config.toml
n_kv_head = 3
d_mlp = 256
vocab_size = 4737
rope_base = 10000.0
attn_scale = 0.321
tie_embeddings = "early"
parallel_block = false
init = "trunc"
lr_mult_down = 1.5
beta1 = 0.9
steps = 9513
Each number is 128 + 32 x the weight over its row's rms, rounded and kept within 0 to 255. Layers, rows and columns count from 0. The size above them is the row's rms in percent of the matrix's.

# layer 4 attention key, 96x96, rms 0.172, rows 34-95, columns 0-95
size [122 128 111 110 121 120  91  88  89 103  79  78  90  92 103  87  85  96  92 100  92  98  76  86  91  84  84  73  92  92 194  75 141  66 128  79 171  79  73  81  84  75  76  75  73  74  80  83  89  79  89  79  78  79  90  76  76  78  91  80  76  83]
[[128 150 145 107 131 111 113 108  76 114  93 127 128 112 131 115 178 135 184 176 137 155 131  97 137 155 168 125 114 171 108 112 122  92  37  76 141  94 120 137 176 113 133 156 101  97 127 163 114 138 131  92 136 176 120 121 106 144 158 196  75  90 136  73 103 112 115 145 113 111 169  86 159 147 119 135  89 163 190 147 155 134 166  42  83 189 164 134 158 107 118 126 136 118  78  59]
 [117 180 110 176 112  99 134 184 166  79 126 138 116 146 112  58  91 142  98  82 129 106  91 137 104  90  81  94 123  95 140 108 129 159 169 145 159 150 167 134 149 158 121 122 181 195 180  88 127 138 117  92 189  78  90 121 147  89 110 113 120 149  88 180 127 132 165 116 103 180 130 128  50 136 137 177 158 138  94 117 123  89 134 170 164 132 104 117  95 158 164 160 118  71 152 147]
 [184 129 171  60 108 165 129 167 134 141 114 167 167 135 131 128 136 189 138 134  96 142 142 107 190 136 127 148  91 126 136 151 160  78 150  80 176 127  71 157 170 126 178 147 141 115  88 180 116 100 180 189 129 142 157 113  86 144 142 189 104 122  81  70 138 171 125 142 123 121 161  83  94 111 122 140 123 117 147 137 196 111 148 137  55  85 162  91 126 133 142  89 144 116 174 117]
 [129 153  99 190 125 121 133 109 103 139 112  84 162 173 101  77  59 115  83 110  79 118 111 107 128  76  61 128 145 153  64 111 141 172 166 177 137 126 126 165 127 201  98 116 184 157 140 118 126 141  96  83 134  88  65 148 125  86 114 114 116  82 123 159 109 127 125  92  73 137 125 152  75 139 140 102 147 141 113  70 138 111 105 157 149 169  84 117 122 143  94 173 147  88 130 184]
 [105 114 174  68 131 151 131 127 128 148 143 173 106 126 167 119 172 137 150 125 140 123 164  96 117 158 208 141 130 164 133 123 131 105 114  69 161  99  85 121 182 103 149 175 122 108  53 174 118  91 171 130 149 210 214 146 160 151 138 145  86 142 143 114 170 125 120 161 149 143 137  92 136 100 118 135 108 109 137 116  69  89 146  88  95 137 158 114 158  95 132  70 146 153 117  55]
 [133 152  78 158 146 116 146 162 132  68 138 122 139 138  78  95 125  93 120 113 151  94 104 100 135  86 114 144 102 135 132  83  78 134 160 180 138 142 178 118  87 172 118  92 196 185 153 130 114 143 122  98 138  73 147 121 158 152 159  83 126 106  97 182 114 166 158 119  69 152 130 137  47 143 123 102 148 106  97 110 132 122  90 135 190  75  59 124 114 139 127 176  92 101 148 194]
 [135 149  70 112 157  99 112 147 190 154 138 129 130  82 153  94 130 130 150  81 193 120 113 122  86 109 133 125 164 115 172 102 134 111 131 117 132 146 154 148 152 118  85 123 168 135 114 166 170 115  88  93 117 192 126 134 166 111 110 131  98 127 108 150 151 231 191 143 110  95 195  90 173 186 133 128 134 130 112 131  96 164 108 184  70 130  87 110 131 156 157 110 145  57  88  95]
 [149 204 145 129 110 127 134 116 107  28 150 139 141 128 149 147 153 170  97 110 169 161 110 127 167 180 128 177 146 102 131  91 144 149 148 181 129 152 139 141 136 131 127 166 172 137 118 122 148 194  77 154 110  59  99 140  92  78 130 138  77 142 115 133 106 142 112 128 135 131 126 109  86 101 138 185 102 137 142  74 179 165 162 163 132 119 107  78 177 188  99 113 129  92  56 138]
 [112 109 108 113 125 142 140 159  83 140 130 128 119  86 142 142 168 121 142 126 125  89 165 110 151 135 166 155 104 140 171  63 132  80 170 103 149 142 117 175 100 119 150 128 153 164 138 129 167 160 134  82 105 120  82 115 141 157  69 137 122  88 168 147 123  96 149 182 153 100  36 161 198 162 134 153 176 120 109 106 130 142 140 172 132  45 142 171 228 111 131  80 119 138 121 104]
 [ 99  83 102  65 162 135  91 176 149 160 115 191 160 165 124 170 132 107 148 155 122  75  88 121 157 115 173  80 156 131 101 148 202 126  83 114 170 132 126 119 147 148 144 149 141  88 118 175 175 161  97  65 167 162 153 171 112 130 101 107  86 112 140  94  82 189 146 139 170 112 118 142 144 151 118 148 134  92 184 117 100 101 109 142 117  70 174 121 132 120 158 129  72 136 185 122]
 [113 149 151  91 197 146 148 156 151 172 118 117 136  85 124 115 163 145 135  97 105 146 185 153 116 106 163 174 120  75 142 139 142 135 133 176  92 124 128 105  85 143  79 157  87  84 136 106 188 139 140 122 141 121  78  50 184  79  85 125  86 107  94 145 113 139 142 192 114 134 132 188 116 144 144 120 202  97 139  93 162  98 112 161 132 137 114 114 156 157 167 145 159 115  45 113]
 [112 175 152 114 156 146 166 146 126 154 106 181 103 145  64 126 125 134 159 112  67  94 156 142 135 113 115 128 118 131 116 170  51 133 162 123  98 146  74 107 170 133 213 127  98 147 119 107 109 152 142 113 148 163 157 110 114 118 146  81 144 169 109 118 125 144 129 155 157 216  57 156  81 102 121  90 112 102 149 189 154 120 104 153 171  69 136  85 142 171 125 107 150 164  72 148]
 [ 76 120 111 109 149 122 185  87 136 120 117 112 176 121 120 145 170  35 123 138 143  86 174 114  97  77 129  95 125 163  90  72 144 158 108 104 121 165 109 131 166  89 134 193 103 102 128 168 159  88 113 145  88 123 104 119 125 126 183 121 135 153 172 141 148 160 100 118 158 100 120 157 167 143 116  95 163 135  66 202  89  75 125 118 162 123 148 149 147  85 192  82 120 166 129  97]
 [116 152 120 101 121 170 140 145 113 113  84 121  94 181 124 118 131 106 118 103 123  69 170 135 132  94 133 132 143 135 129 204 184 132 119 143 161 110  95 168 127 152 178 162  34  74 121 181 177 126  94 117 127 171  79 102 135 107  98 149 102 176 169 146 189 150 132 107 141 128 132  86 158 203 126 125  49 112 154 147  90 147 117 153 194 114 126  78 149 141 145 138 148 108 111 142]
 [139 134 120 109 197 103 176 135  89  91 230 140 106 131 152 147 165 174 156 103 101 153 153 144 170  84 124  78 105 133 179  85  79 153  86 123 109 114 111 130 140 153 143 147 107  96 108 142 146 135 148 138 103 119 159 122 155  89 157 148 125 141 134 144 137  97 164 150 105 142 199 121  95  95 202 172 167 128 120 173 157 167  68 123 156 123  50 155 101 158 145 126 178 131 164 115]
 [111 130 138 145 102 169  67 106 123  80  97 124 143 204 110 198 154 171 157  37 188 152 154 159 131 123 121 105  99 137 120 216 157 107 109  97 134  95 120 173 176 100 170 138 140 100 150 116 115 105 118 121  95 157 164 109  87  98  95 169  96 141 118 121 140 151 106 160 136 121 158 120 190 129 133  84 114  81 109 164 110  97 156 118 123 122 150 175 127 106  93 111 128 109 205 121]
 [ 29 155 114 152 183 161 144 146 143  97  88 184 101 131 109 147  38 159 173 108 111 112 205 125 168 111 135 124 135 120 126 168 127  99 132 104 113 107 161 170 113  89 142 105 104 120  91 119 136 146 140 101 171 112 134 159 117 128  96  97 153  55 116 140 120 170 112  78 165  69  89 133 161 128 114 152 139 107 125 111 158 121 141 162  72 205 143 105 110 113  76 150 134 108  95 141]
 [132 162 106 131  40  90 142 148 120 193  89 150 185 146 133 132 146 177 103 112  81 132 128 107 211  70 159 115 103 103 126 125 105 127 137 128  85 151 105  94 147 131 128 113  85 112  65  93 187 138 182 118  94 106 126 130  63 154 153 163 161 144 146 127 111 135  79  80 159 106  83 104 154 111 147 100 174  95 165 116 137 124  87 126 136  86 179 159 157 113 116 162 130 152 181 143]
 [ 74 135  44 174 132  68 105 147 111 160 125 119 134 153 132 119 189 159 132 118 166 192 136 135 122 127  97 113 111 141 210  99  71 181 175 152 126 159 158 134  80 137 115 123 165  95 119  96 104 180  84 168 179 106  98 161 133 130 143 132 144 130 122 195 167 131 191  98 151 112 156  79 135 158 126 112 161 140 148 121 199 139  96 118 115 109 126 164 168 119 159 148 114 137  91 136]
 [204 105 117  70 122 100 118 121  80 141  88 116 129  95 103 173 111 101  80 132 134 128 140 156  71 125 162 168 161 102 149 130 140 176  90  93  81 187 191 136 161 131 123 167  77 101  47  99 117 168 123 153  99 111 107 165 136 158 136 146 128 149 175  97 109  70 153 164 122 155  42 100 123 150 154 135 146 148 146 130 147 138 149 111 110 102 141 110 130 106 166 129  76  87  82  96]
 [126  93 147 168 141  93 112 169 151 116 105 204  77 117 105 125 112 107 138 153 156  98 125 148 118 132 124 102  65  99 129 162 172 132  77 186 134  93 111 122 100 136  53  93 129 122 173 144  99 159 127 102 145 130 171 117 106 150  91 133 207 119 151 106 147 163 104 160 152 142  70 125 204 156  88 127 186 125 134  70 180 165 123 172 119 173 148 143  97 122 105 164  89 149 144 164]
 [135 141 122 124 219 102  80 122 141 122 169 128 111 149  90 198 144 174 150  91 165 157 125 131 140  99 115 117 117 130 149 107  73 105 182 162 113  94  91 126 164 164 172 142 128  89  64 198 132  96 123 164  81 171 121  88 133 115  86 158  53 134 114 161 115 104 158 132  76 141 103 144 107  68 168 178  75 148 138 144 110  93 104 145 163 125  94 126 134 135 146  83 103 114 143 143]
 [135 134 115 168 136 158 153 167  86 124 162 119 139 169 149 131 101  89 111 129 127 148 170 165 117 192 125 147 153 105  61 124   7  89 108 153 111 198 125 164  92 150  99 145 163 123 103 129 143  96  96 104  65 147 203 134  91 140 154  94  92 110 124 138 142 116 125 154 112 131  77 145 118 131 132 100 146  91 119 124 184 150 119 114 196 111 112 116 153 130 104 132 109 175  87 189]
 [145 186 128 186 131 151 105 170  90 135 118 153 171 149 150 163 107 131 162 115 106 175 143 142 117 127 114 109 162 202 160 152 107 127 164 150 101 137 158 146  97 157  86 134 125 142  94 115 157 199 142  69 138 166 120 151 166  93 100 109 157  89 122 158 153 173  79 161 135 170  95  75 162 158 153 117  80 112  97 109 189 105  80 105 133 132  84 138 187 175 125 190 104 102  86 139]
 [181 117 122 124 105 148 156 147  74 148 146 160 100 108 118  77 122 128  76 158  95 121 160 106 124  39 137 113 108 163 105  84 121 106 181 190 163 143 151 108 130 161 183 162 167 112 138 134  97 113 111 106  92 151 166  82 138 132 103 154  91  93 133 136 101 121 142 179 149 163 145 234 162 133 150 137 179  87 133 108  96 138 119 143 168 127  95  89 180 136 153 124 105  74 174 123]
 [118 144  92 158 120  98 110  45  80 114 156 126 186  95  94 112 142 177 138 128 109 102 116 133 156  90 113 104 152 104 162 137  79 163 132 161  94 166 125 138  70  82  77 141  79 129 152 162 111 119 146 134 135 106 100 131 164 104 177 144 150 127 114 204 152  98 197 105 177  83 110  87 123  43  89 131 155 106 138 162  74  82 142 126 106 152 113 140 131 105 109  97  81 157 144 135]
 [173 175  93 106 107 181 117 142 105 205 128 145 127  87 138 155 114 111  80 142 159 119 110 179 148 115 136 144 127 175 178  93 120  86  87  84 140  39  69 130  94 147 124 136 140 137 150 104 138 100 162  68 159  96 155 105 107 134  93 141 143 141 138 113  55 142 120 169 144 171 188 150 100 108 163 112 110 105 126 137  82 123 203 100 121 100  88  81 140 149  82 100 139 147 146 129]
 [132 127 122  59  91  97  84 162 129 133 141 147 179 129 132 131 105 159 131  99 141 134 124 177 154 152 146 104 165 137 116 165 155 130 155 138 107  64 133 108 158 114 206 117 143 156  87 101 172  71 160 150 157 129 121 114 153 123  89 168 134 110 127 114 128  43 127  49 102 148 110 133 131 138 112 112  66 107 168 121 123 156 101  98 142 249 154 132 120 145 151 116 159 105 186 139]
 [157  78 136  90  95 183 123 152 144 122 164 152 102  62 115 125 117 135 116 138 139 119 117 113 107 114 135 124 109 144  82  62 176  79 116 115 171 135 113  98 119  62  79 113  90  88 131 162 168 171  87 156 170 147 117 159 137  67  94 121 177 138 126 112 130 129 136 144 173 149 152 185 123 144 128 156 181 145  71 139 106 159 164 116  53 160 117  45 121 101 165 119 129 155 173 101]
 [ 95 163 128 175 138 136  85 128 131 166 165 134 144 154 213  91 128 129  99 161  93 131 106 131 192 144 113 140 141 132 231 143 120  59 168 137 129  87 141 155 127 136  87 150 124 218  95 122  70 128 146 141 114 130 186 133 118  82  96  86 127 140  73  91  81 123 181 153 120 125 148 133  59 125 102 148  91 120  89  97 127 144 107 101 127 122  88 132 123 119  84 154 108 145 114 126]
 [120 143  90 141 140  91 106  93 181  95 129 142 150 176 133  95 123 124 100 109 134  96  69 148 123  80  74 120 119 147 148 107 115 149 138 166 124 135 182 169 112 164 114  97 181 155 156 140  95 134 102  90 163  88  99 120 133  79  85 117 147 134 102 199 107 160 165 154  81 119 193 144 111 140 149  93 125 181  85  81  77 145  94 167 183 136  79 142 117 188 117 167 135  65 118 160]
 [206  29 101 127 147  98  96  84 164 167 114 115 126 121  88 153 173  98 130  79 162  95  65 150 132 130 105 161 149 127 146 167 100 169 194 155 128 165 149 129 150 130 147 117 136 132 107 205  96 113 168 126 129 163 190 147 185 105 125 105 135 163 102 211 104 155 117 146 131 113 181 116 148 116  93 131 148 161 108 101 135 136  96 169 185 123 121 150 109 127 156 115 140 138 111 131]
 [116 137  93 124 154  91 133  97 164  89 100 126 168 190 130 117 101 119  94 138 122  60  75 143  86 116  70 114 116 153 132  75 128 147 145 149 110 134 159 183 124 172 127 120 148 132 157 147 117 135  56  79 140  71 109  90 126 102  98 118 170 138 109 185 116 157 112 152 103 100 127 171  99 111 138 104 121 190  99 107  86 136 125 177 196 111  76 133 136 189  83 156 116  69 148 176]
 [ 75 136 150 117  61 167 122  78 124 150 153  98 142 136 167 160 109 156 144 154 100 140 151 107 152 135 150 121 136 121 160 124 128 138 103  95 107 107  77 122  87 129 134 115  80 123 158  77 118 125 191 174  78 121 147 105  89 189 147 127 203 106 145  58 133  67  81  76 163 108  77 167 188 133  73  80 152 123 128 143 105 129 128 141 127 117 102 132 136  67 104  97  77 152  89 134]
 [141 105 157 125  98 145 126 129  97 170 136 153  78  74 140 151 133 114 154 115 121 177 194 103 138 151 194 134 140 104 133 174 140 113  97  95 130 107  87  68 143  70 140 138 105 118 102  91 132 102 179 163 113 173 165 153 150 168 168 140 101 145 140  41 132  88 128 104 178 150 103 105 137 130 100 141 116  80 158 152 181 121 157 103  79 162 162 129 116  66 169  95 122 195 126  84]
 [ 64 153 194 117 165 117 148 136  97 176 147 131 126 108 130 127 119 179 210 206 114 206 169  86 149 134 156 140 136 152 189  85 120  84  86 119 127  90  88 114  79 137 103 140 153 108 114 105 124 167 149 104 124 175 137  86 154 194 133 170 119 130 116 103 160 118 130 145 127 178 159 104 155 118 112 126 131  97 149 118 160 152  92 123  82 101 114  91 155  89 134 113 154 125  69  88]
 [123 115 191 120  95 155 153 133  90 160 123 150 111  97 126 147 129 119 162 128 123 172 195 100 127 137 186  91 136 104 128 134 174 109  70  77 136 116  89  65 170  72 128 163 104 104 114  93 118 110 146 143 115 175 140 155 128 172 167 155 100 156 136  46 127  90 120 119 187 130  97  90 160 134 112 135 158  82 159 165 156 107 165  90  72 139 156 109 147  62 142  95 121 181 136  82]
 [ 98  68 107 131 136 136 144 153 149 132 143 188 104  93 167 120 161 119 155 116 116 144 149 117 149 139 201 129 110 164 179 127  87 134 169 124 144  98 110 107 133 152 144 153 149 112  62 154  79 102 189 140 130 205 224 148 152 197 160 151  85 153 144  81 172 150 132 149 157 146 174  97 148 131 126 105 129  96 154 131 175 102 144 130 112 145 113 142 188 105 144 109  99 175 144  76]
 [162  58 110  92 119 135 106 134 173  70 161 165  91 155 209 119  99 134 138 168 126 156 126 114 107 145 153 131 131  79  97 102 135 138 110  84 165 113 123 131 126  95 128  96 198  99 130 130 123 147 105 142 138 149 120 107 163  99 160 103 114 121  98 150 171 163 180 107 102 145  97 176 151 193 187  99 188 125 178  76 177 143  97 121 151 162  81  80 102 164 173 171 126 103 111 140]
 [ 39 153  89 100 108  96  81 137 108  43  60  87 144  78 129 149 128  95 109 130 162 129 111 158 137 160  91 110 116 129 172 101 113  94 183 111 140 119 166 136 154 117  97 112 105 103 103 177 159 157 173 211 123  98 123 178 116 119 169  90 118 114 157 147 161 139 120 140 174 116 142 135 134  95 131 145 128 103  67 166 136  79 118  87 107 114 135  62 105 147 102 126  75 122 104 138]
 [103  78  98 105  65 160 122 132 154 138 148 112 118  93 117 160 204  82 104 161 166 133 117 109  94  75 121 117 157  58 127 131  96 157 171 144 114 135  94 107 151 115 103 116 138 111 130  84 160  88 118 124  90 132 156 183 139 133 113 109 159 184  64 118 153 213  83 131 147  92 131 164 168 144 156 117 193 120 142  91  94 147 101 165 177  79 153 116 163 106 127 113 184  98 139 120]
 [114  70 140 112 126 156 170 134 126 140 146 131 140  84  43 128 169 164 142 131 117 103 130 122 106 128  98 194 200 171  79 136 126 103 119 153 140 156  91 107  83 114  62 122 141  77 154  42 125 164  91 167 154 132 158 154 104 100  94 125  91 133 119 162 125 155 141 185 112 111 120 141 175 167 146 154  90 138 107  96 133 114 109  55 113  66 148 130  87 106 158  88 100 145 105 124]
 [175 143 132 176 139 132 173 145 177 228 103 156 149 200  97 135 178 138 165  67 108  84  77 122  99 119 112 116 165 111 180 148 138 109 117 103 148 149 120 150 197 124 135 132 121 115 119 110  74 135 168  52 124 179 159 137 141 105 104  90  90 145  95 150 112 131 174 143 183 103 151 143  92 150 137  83  91 111 152  85 149 171 148 142 138 126 138 109 178 148 141 118 157 122 165 126]
 [155 101 133 114 127 151  85 149 147 176 171 139 185 110 123 168  75 102 118 167 102 158 110 137  37 186 114 121 149 129 139 170 110 144 147 111 123 124 145 113 103 141 158 150 167  74 116  79 125 153 106 145 125 167 126 167 130 138 100  94 160 147 136 125 106 107 124 130 150 183 104 133 200 158 123 136 165 173 148 169 106 106 134 147 223 105  92 100 168 139  98  97  93  86 216 129]
 [104 113  84 110 145 132 157  49 168 228 133 181  99 133 186 141  76 131 160  97 165 144  87 142 117 131 149  90 148 125 107 157 145  87  99 133  64 111 150  89 141 139 137 137 166 137 102 118 143 135 102 112 120 164  63 122 109  96  85 122 190  97  68 104 135 106 157 122 138 181 119  78  81 147 109 127 168 134 135 117 128 149 182 173 151 102 169  88 135 101 157 116 123 143 167  97]
 [ 92  92 145 129 125 122 152  87 142 152 134 157 156  78 167  68 112 171 109 197  87 141  95 142 134 149 132  47 116 188 172  98 170  88 153 150 119 164 131 186 144 155 127 141 106 122 155 137 120 140  73 139 173 158 143 158 158 119 114  88  87 122 102 147 178 111 128 196 155 120 161 151 152 127  76 175 172 119 130 162  51  84 137 151 131  82  92 133 146 174 143 140  98 133 134 114]
 [ 65  76 116 121 117  90 155 142 136 124 137 128 110 117 212 138 166 143 122 127 181 149 135 130 163 103 104  75 183 149 180 114 142 157 141  85 117 117 133 127 119 146 185 167  82 117 180  80 132 130 131 118 117  91 155 112 138 178 148  76  61 147 127 142 140 165 171 119  93 154 131 113 162 150 160  21  82  53 178 131 104 124 113 146 147 131 109 151 141 117  94 134 118 113 111  95]
 [100 155 135 119  84 151 189 129  99  59 129 140 155 118 169 107 146 140  85 105  74 118 176 121 162 113 139 144 121 202 107 102 126 123 206 126 150 112  92 150  83 174 154 119 150 131  82 121 152 110 152 169 141  99 116  86 136  83 143 107 149 128 108 137  87  54 125  67 153  97 152 147 176 180 134  65 147  82 154 167 147 144 109 150 167 135  66  77 142 148 103 121 147 165 131 124]
 [127 149 103 139 165 146 148  70 144  81 165 184 105  80  91 137 152  95 164 132 148 137  88 131  93 181 102 144  98 155 174  71  99 161 130 131 153  96 120 158 142 111 107 169 125 139  85 118  68  94 138 137  92 146 124  91  81  78 133  94 126 111 106 175  57 130 142 185 135 146 106 162 130 126 133  82 135 170 112 121 135 133 116 175  94 203  92  42 134 139 185 136 136 145 158 135]
 [105  95  96  81 117 175 129 116 124  88 117 162 139 115 120 138 113 168 154 100 102 117 116 106 155 123 124 108 158 224 154  92  63  88 147  97 135  89  98 171 184 116 173 174 136 136 160 148 121 101 119 222 148  47 140  94 166 156 149 148 103 107 127 131 161 217 108  94  82 135 158 106 138  96 150 138 132 148 123 124 111  92 140 127 136 104 118  96 116 120 118  99 179  89 175 124]
 [196  79 106 116 173  93  91 144 113 107 143  94 180 167 126 104 138 152 101 185 126 133 147 146 139 169 116 132 106 163 125 133 109 156 106  68 192 182 205 147 139  99 141 154  69  87 124 189 159 156  92 117 128 115 106 112 108 103 161 115  92 120 191 128 160 115 117 106 115 148 185  73 129 158 101 154 110 185 162 128 145  97 128  98  64 182 129 153 149  96 118 111 108 111 115 155]
 [149  94 101 113  76 105  83 196 116  91  51 189 123 133 161 121 168 102 147 110  63 163 143 139  99 116 125 124 109 114  68 181 129 125 123 116 140  89 137  83  93 143 134 159 130 140 167 148 122 132 102  82  94 150  42 152 158 115 138 131 116 107 157 110 111 100 102 116 139 134 114 149 124 195 140 168  59 158 104 150  93 135  84 100 170 129 173  84 175  88 182 138 124 107 113 141]
 [ 64 128  94  95 124 171  96  65  76 142  93 135 150 122  66  94 147 146 103 127 101 128  53 121  84 194 134 205 139 106 132 152 158 187 138 107 125 116 148 111 131  82 128 129  61  83 139 162  83 177 124 114 157 109 157 139 117 157  99 102  76 128 109 134 110 128 160 134 102 101 123  92 144 153 119 147 109 131 174  74 137 139 158 159 132 165 161  84 109 174 155 144  70 117  86 137]
 [141 156 135 139 156  88 137 152 116 164 127 113 156 119 145 162 152 196 129 173 168 197  94 188 113 135 106 108 134  90 108 145 210 122  87 175 135 119 119  97 129 168 156 110 125  85 180  92 179 152 122 216 135 168 104 102  89 163 132 193 162 141 122 129 161 108 113 155 103 137 169 159 145 125 157 137 121  69 125 130  98 166 100 117  98 191 140 148  61 132 139 147 141  97 145 108]
 [138  80 113  93 118 158 206 128 148 201 126 118 156 136 123 100 154  85 148 135 136 116  44 115 107 122 138 193 157  78 118  51 157 137  97 108  92 124 130  93 191 114 103 128 131 150 148 190 122 141 123  73  85 163 114 114 127 153  83  92 152 127 100  94 125 104 164 185  93 120 150 115 149 148 111 121 180  78 160 105  85  85 167 151 160 158 119 173 120 139 151 130 132 119 174 120]
 [117  94 112 111 160 169 149 100 181 113 156 140  74 208 119 134  79 157 125  73 110 143 122  93 186 160  99 128 144 100  90 153 147 203 165 108 127 126 102 122 140 142 190 134 105 102  51 131 174 159 157 184 110  99  98 121 152 163 186 163 117 121 158 130 150 162  98  79 108 177 107 127 169 167 159 136  94 108 125 148 120 136 100 200 130 165 131 135  85 111  91 118 104 126 124 136]
 [135 112 151  57 160 124 114 131 144 168 118  89  93 163 152  76 147  99 109 161  75 116 137 103 154  88 158 140 122 176 110  52 127 103 156 121 123 219 118 133  91 145 171 196 105 112 104 153 196 119 198  92 147 155  91 129 135 119 151 149 113 104 165 156  89 114 184  85 117 130  95 166 102 145 147 183 133 138 154 169  96 123  66 152 121 111 116 162 142 128 154  96 152 127  98 134]
 [ 99 120 167 100 158 150 167 115 118 150 132 133  75 126  90 138 166 106 147 188 180 139 137 129  54 101 108  33 133 141 102 117  75  85 179 138 170 170 132 110  97 147 158 155 183 156 138 147 209 134  82 131 103 141 101  82 131 116 170 106 113  92 116 158 176 166 169 174 118 150 125 149 125 155 152  83 142 108  85 189 143 160 108 113 129 148 170 124 139 130 121  85 150 150 117 100]
 [114 112 146 121 148 125 106 175  89 161 171  96 116 210 156  73 122 148 130 151 120 166  90 115 124 137 120 166 153 117 133  86 142 141 143 101 131 169 112 120 148 132  84  96 118 125 167 139 140 142 164 135  93 104 139 161 102 112 157 167 149 158  86  98 219 136 151 101 141 168 157  69  65  71 143 149 166 156 175 178 192  90 109 154 139  71 146 147 196 166 110 161 127 141 149 113]
 [172 120  76 124 121 126  62 149 129 106 105 159  63 149 153 121 120 168 178 103  59 103 131 146 198 158 148 157 108 134 132 184 104 165  90 107 140 142 126 188 113  80 144 102 157 131 191 110 147  77 139  82  98 138  96 178  99 116 127 125 116 113  88 133 114 129 112  75  86 128 107 108 190  98  67 151 120 130 140  91 193  92  95 134  81 131 103 135 179 141 102 132 103 134 103 146]
 [153 140  85 135 166 180 163 114 163 104 133 130 121 105  74 104 141  98 104  78 106 177 144 101 111 155 107  93 175 127 131 180 128 141 192 134 150  92 156  80 185 150 149 153 148 170  85 148 140 133 150 171  84 105  55  61 167 124  91 109 108 124 176 146 120  72 113 192 163 127 142 137 153 103 148 156 106 135 153 173 156 128  87 145 175  91 142 141 152 111  81 148 173 142 172 128]
 [151 159  93 145 127 138  89 143  99  58 129 177 104 154 159 155 136 140  96  49 145 178 127 120 169 112  90 121  83 170 208 139  76 141 142 139 107 107 127 153 144 120 149 142 118 164  93 128 113  74 155 201 134  98 143 135 123  80 101 178 118  89 106 101 133  97 142  54 121 124 119 133  50 132 102 171  98 171 199 130 109 137 136  95 124 124 141 160 136 111 126 121 102 174  85 111]]